config.yaml
n_layer: 12
d_model: 64
n_head: 2
n_kv_head: 2
head_dim: 32
d_mlp: 128
vocab_size: 3005
activation: "reglu"
norm: "rmsnorm"
norm_place: "pre"
norm_eps: 1e-06
positions: "rope"
rope_base: 6800.0
rope_fraction: 0.5
qk_norm: true
attn_scale: 0.353
bias: "none"
tie_embeddings: "early"
parallel_block: false
extras: ["some layers without attention", "local attention windows", "gated attention", "capped logits"]
init: "normal"
init_std_qkv: 0.0625
init_std_o: 0.0
init_std_up: 0.0625
init_std_down: 0.0
optimizer: "ademamix"
lr: 0.001
lr_mult_up: 1.16
beta1: 0.9
lr_head: 0.013
warmup_steps: 290
schedule: "cos"
final_lr_fraction: 0.0
batch_tokens: [8192, 16384, 32768]
seq_len: 1024
doc_mask: true
train_tokens: 122900000
steps: 6610
dataset: "wikipedia_en"
Each number is 500 + 25 x the weight over the matrix's rms, rounded and kept within 0 to 999. Layers, rows and columns count from 0. Numbers have three digits each.

# layer 5 attention output, 64x64, rms 0.169, rows 0-63, columns 0-63
496504516479489489491498509491480485503470519492507476467497515507489509488497479500505509509503512463481509527427482514505492468532515455516518490467542471521479450452456505531487483526508488
479484492490491511496501496481485508490481499490522519504502486484496496531515480494522484474521508503497508501512509535487484443537499511514493525484550526491504548478513517521518502480553537
494480488510505492493494459482517482455522455505494503519549470522495503529476487501481463504502496479555504551574494498476568515475503469466480499450504471568509483463533398485505512490489444
457513460483532498493501511451519531512526491528454525480536538494502525528507511455474490473474513483528485488506516502458545516498457508536562503481520495509508525490462520525522475485487487
481494518465524522489516478475508528529499496501495522486512490494506503509540479536497491493503498503500499512487479457519539547484529496503492533511544443480479476486548510495488507497523480
469471523494507512493508508493508519515490494495526497498491493484503503515505479505487503478487515472456507507501490491477479515505478460482514448564495526479443518506468465532496503538475518
524469457505483499485531483497526482493522463484503499485496501499480514522492487497508510502506500481577478493524517524493539513497490531486496449475509541527471474559520519531459555497498494
500514478513491496531497459495465496512544481485492503483526507513510491506473501503518492510467483511514539531514505479458494509488512475517471509484448559448502496507475469508494478513541511
459503500489526508480505494511514507492512511515489503538525499506532510477502507528486512495492544479471525510504485502441523519526473505546543513459511514529500496526484494511483514551510523
490489504496492483502498479487507482507508477497511488517475495497516474481506507508522512495492548470480524448585528507507506467528502509423499467471561470501484543505511489471477484496523522
508474514507500502504501485500483527510474482507488506473503465482511545493501484478503506511497501497515488531491522498523532466502498487438503556471527483467470460546548547516532455550493582
499515491475451507504513500540528474522518512528508477493491501491506488470492509496493483501489508499491529524502475507475515491542502516544484510489516510491523506482581475511506522503523537
505483517474496523514534471540509480491473487494542499491481508501500507525493487490517515482526507461501493486508511502537520524500570518480547481467498540443523505519539476480437466574418459
524528508503482515506513513519506496521482480479509482518499495508503507466503473497480519509516486458525545536561492467459528450537473532479478503511472488511490509500441497461513500529490491
494477525488507504492479539508501493484510481483473483478488503496498512488478511512530492475477527477514492469469529530498429517504486496549455482536481491484571538539497468465532452539556530
524503496469491507477522503487499517530499519516479505496501472505472489506511494501488520496503488466510454508501474535495545506517460541500482473487475437466528557551488540473503505491478511
524524469481499480496500509490496487518502507467494508507493504506495522505482478499504486521499503510527532504486443510537482509574489528488534485536476508518489470523556462503573480525488475
493517495533520507497509520511507495509500492484491502495521494498514534488494515506472496489526495466506448492481572505498501565579503518500508487496502477469476548470484492496514558565538545
506522510511494492499496515525492514492530489513517492496505506493472490510521506511509507497488452478491447532537538507554453556543502545490518514432456499567525481511516455536467488505471530
493491522456493486520469482519524490476506475512509487519516474528551479514498471467514512511506421487499471448500518509525463488524463549508518570538578521533468482476463474483499510491494481
490497508507492529491489494530502502530487511489506484486478535489489487495482504496484516531501421508533497465484538480475500523474507538488511425445509488499541453546516498516516521494496514
484479518496502465540486531514514459471518468493455508530503474543482482478477459496532496504509498507479521510488474528512462493531493518470491461504475520514509498503512544517470490490497480
494486504479517494499491507505496514494513501513504485503500504502510509505492497496481510515484499522498506539569488451469441512494487529478467534455554486427517521526472549533553548519511466
494475497460500499485506489507499527517498516523484516475503492504496480513524500487487506502479534483485508536514551514510545503455506535477520501518453528482507516491457488562592505472544474
504515489499500508522473513509505497515520499453488475496534479509523481479474497513543499508531487483498487497521452502498547527464546526479505500535527491487513491467524555441556531527478496
513493520505481500488527539513501532513494514504527484476487471505538495491521508495491510508487491552558528486539502470516483508489519453530521498556499502507502526500484517547520538509446561
506487495525536501503502505510491517518492491490501482490479522500488506518492508492540525492516466515471567479562558546448524514547491514513451530507500493506491468509521538508480471453477458
482488506494481460485511529498513496486508500506486504457497541508510501491481463481508511518487505517514474570476489515439484495534565545510480432517505448495483486466498554477475481477520500
500502495514545492484500500490491515489508510498488520484488501494467511515485521530498470489508520453548496534525514480521456482543454541445524511498449504505499475462536462417555526471430562
476497539520488503502516480474515477544527495522491481523504485495506519499537487505520495505522475550490501529469546492485522478508535473471566491430485561542522532476480531463535504492535489
504532510505514502505505452514470522488478511503511489508503503464506542473512487499467512509507490491485516500468475531538474505511500456519475509476483503436506516501474483511461496510497476
495498517505527510492496492490501502499536507525475528510512488512474535510515521505498513509488502462525488506508553494456483462525524455486527491561464488502523442482477521525498538486447467
485490482517482508508500499545510488480507486488459483497487507496482476484508495480488489536463499555492537481528469529511492554508480455511540453498478491391478479476503463495504533448540530
471512523512515510485478538484499494507486499499518486486472494478523520509509470491518512517504516523486544561473485475474512497504481523476489523503516514507519509546503486496526522525495510
495523487489478516508501522521489472496508512472498494479497509523484486522504482475471539509510506512518439527540495529554558486516509524542519481497531479494513434526472476459531496450510539
493490477507493501506505500511500518490495497520480532493483515486482518512492489502488481483535548507476502451523487531533506433472483517536496479457490510460503450526460516482506486545435485
509488512492498485521540502478505510518513506515502496504516497492504481487488504503511513521516543502512550458472528431548463507524491559487483477444512517514466469498467478506506466499503525
460461495491486484524535485483541490478535467485508477518467492507508486500464521521482526488497491457478473545503485535505505515530538550492569513573472467502460502524473580481545445482539534
475469488507493492499503483495491497513492495500489510511487478511490509510501502488504514505500535527542505475485506478508502474499463551489543555522479439492561484488505495480452490566563489
503487495506486491475500507519499489497499495525498484520492479506470524496498523508463481474513540584546554549512540529540534516485518530518509498538525506502492510484462467495454476476486512
497475512508483475459528494506502499484503500525518509503495457491450504511495471468497531515457499546448452519437502498523464529476477494528440480481514471525473440476474497478569517537502477
524485478503475516503499492499495485478486492517494501512543497505500482506495506506494524497511510525535446478511502484486483472531552496518510481495481478507517488543555486576513443494501476
513523521483498477496509493473513484503541498517522487513488505504500515494506508508476526543542533482507520521497483517475489486538512495484505502487512494458482525542478515509479503489505518
478528521491493518505493513522505498507499522493508508485505515487517516509501537512465470485523472554509464485523532527467464430467496545489448501473523490512505502486509499478527456552497494
474515521503511509530490511516522520510460519500497508518494518501505503512482501461493474538490523496543497462492466517494527496515543517476468543493440526516443445514468471508507530500522501
504490481502518489480474504491529490507519506529483496514499499502511470493532503488505479529512533514523485446456457490412506498499534578504521527493507496489497494457478430510477494499467554
484511503497533482506485501474490502492492501518483473497505501494477485505505497504512488517508478553490486484483491517480573520566450464497493467537555522489511505502518468535527478552468519
495500488506486512502510522511508505501503532460517492490481464496488505497482513499508507489484538564516504478475468481513544527500481505481451476485468493524477560436519558516502500479456450
505515478485521502516500480524501486498508520487478506510518493534474494536510478468522500494496486533535519546511465537513486524471518485444503500491490481522514498479450562513424486498506529
484485509515493499488507495489483509494505487504484494498537499514485516511467501500511492494470479531481480539553445436469546484513524491522537496510468555499473508486490482472468464535492522
490492501460508474476502478512497495512492526507500480519525512520511487485515493509512480503520513559460449483531550482478516479561490423495501525475473476469479479551499466436460494477498516
496514494496482478486488501483476490483506497496499498494503509507471483506509479517500524490501485466488524461521557434539537497516465515577522482518492501551483489486509538457501487510528505
490508520483508495484476466531473509521510490551491494502470497473498494551523503470517481488507552545544485510489480499443458524521481528514548476496521473528445542569505500478500502518491430
500505479494520483489514491487496508512504517514455512503539483503500494492529503485484486488513509467409527565536528494562467473478549538543483498512528488504506524545535476528486544483470499
505481492490506491493511514510505485488504477499481513502491485502486490516464487496504494512479425454498534484458488508505515519471512471540498544435476475486464584535485482467528498502436517
509492468528483498473488493498504504520473489489513504493493512496478485514483491488497526475471539514486493514511525508513446559543510488535543512464528496501519489479452515514542488507496458
512497526500504468508503498504497519498504486543508482473495497487484502497488468487488489518504511504514544498474512535497507464453514432527542523473496508520469531505572504495491523511515498
475499503505526540483520505497480521476495516503472495498491462478509482511512476515520465507468467458555536505492488502545486477534518488498485505501538536464491504495500513461512497516517420
532477476496499532495483495517488510496499509509507487528493526495495516484481513511505494502501522495545554508466491523528493498535490521493531521485464519511496492505521507482492549525527470
458492468479475496494500512493506513496504539504535504494518493489496514493478507471479547515489519500472530492476433483557553426535491520493511451465461498504555542474500473527512510435527512
499508512533499484506523480487508511489526510511501503491506535496510491483497481482485502507492475549472499521488549526508522453496497558483532492506462460473471531471519457546489515527527465
546508536493504512541484486515515477471505458477495522500517526511510493490490479499509496505546566491488462542468515434497521466477466501481532505515518510468508518532540490511510426471516485
497500489517471503485516506510519500483484487498491519513465491507506502498508483505495469491497459475521522525495474453532493485505485507501528471504518452543509492549473518570476450512529515
501491504504496475487485521488488491523472517519516501526490472502472501481490496466500467523446508464521439545486487426528489483416428507521529486498496528465482531495533504478463481497495497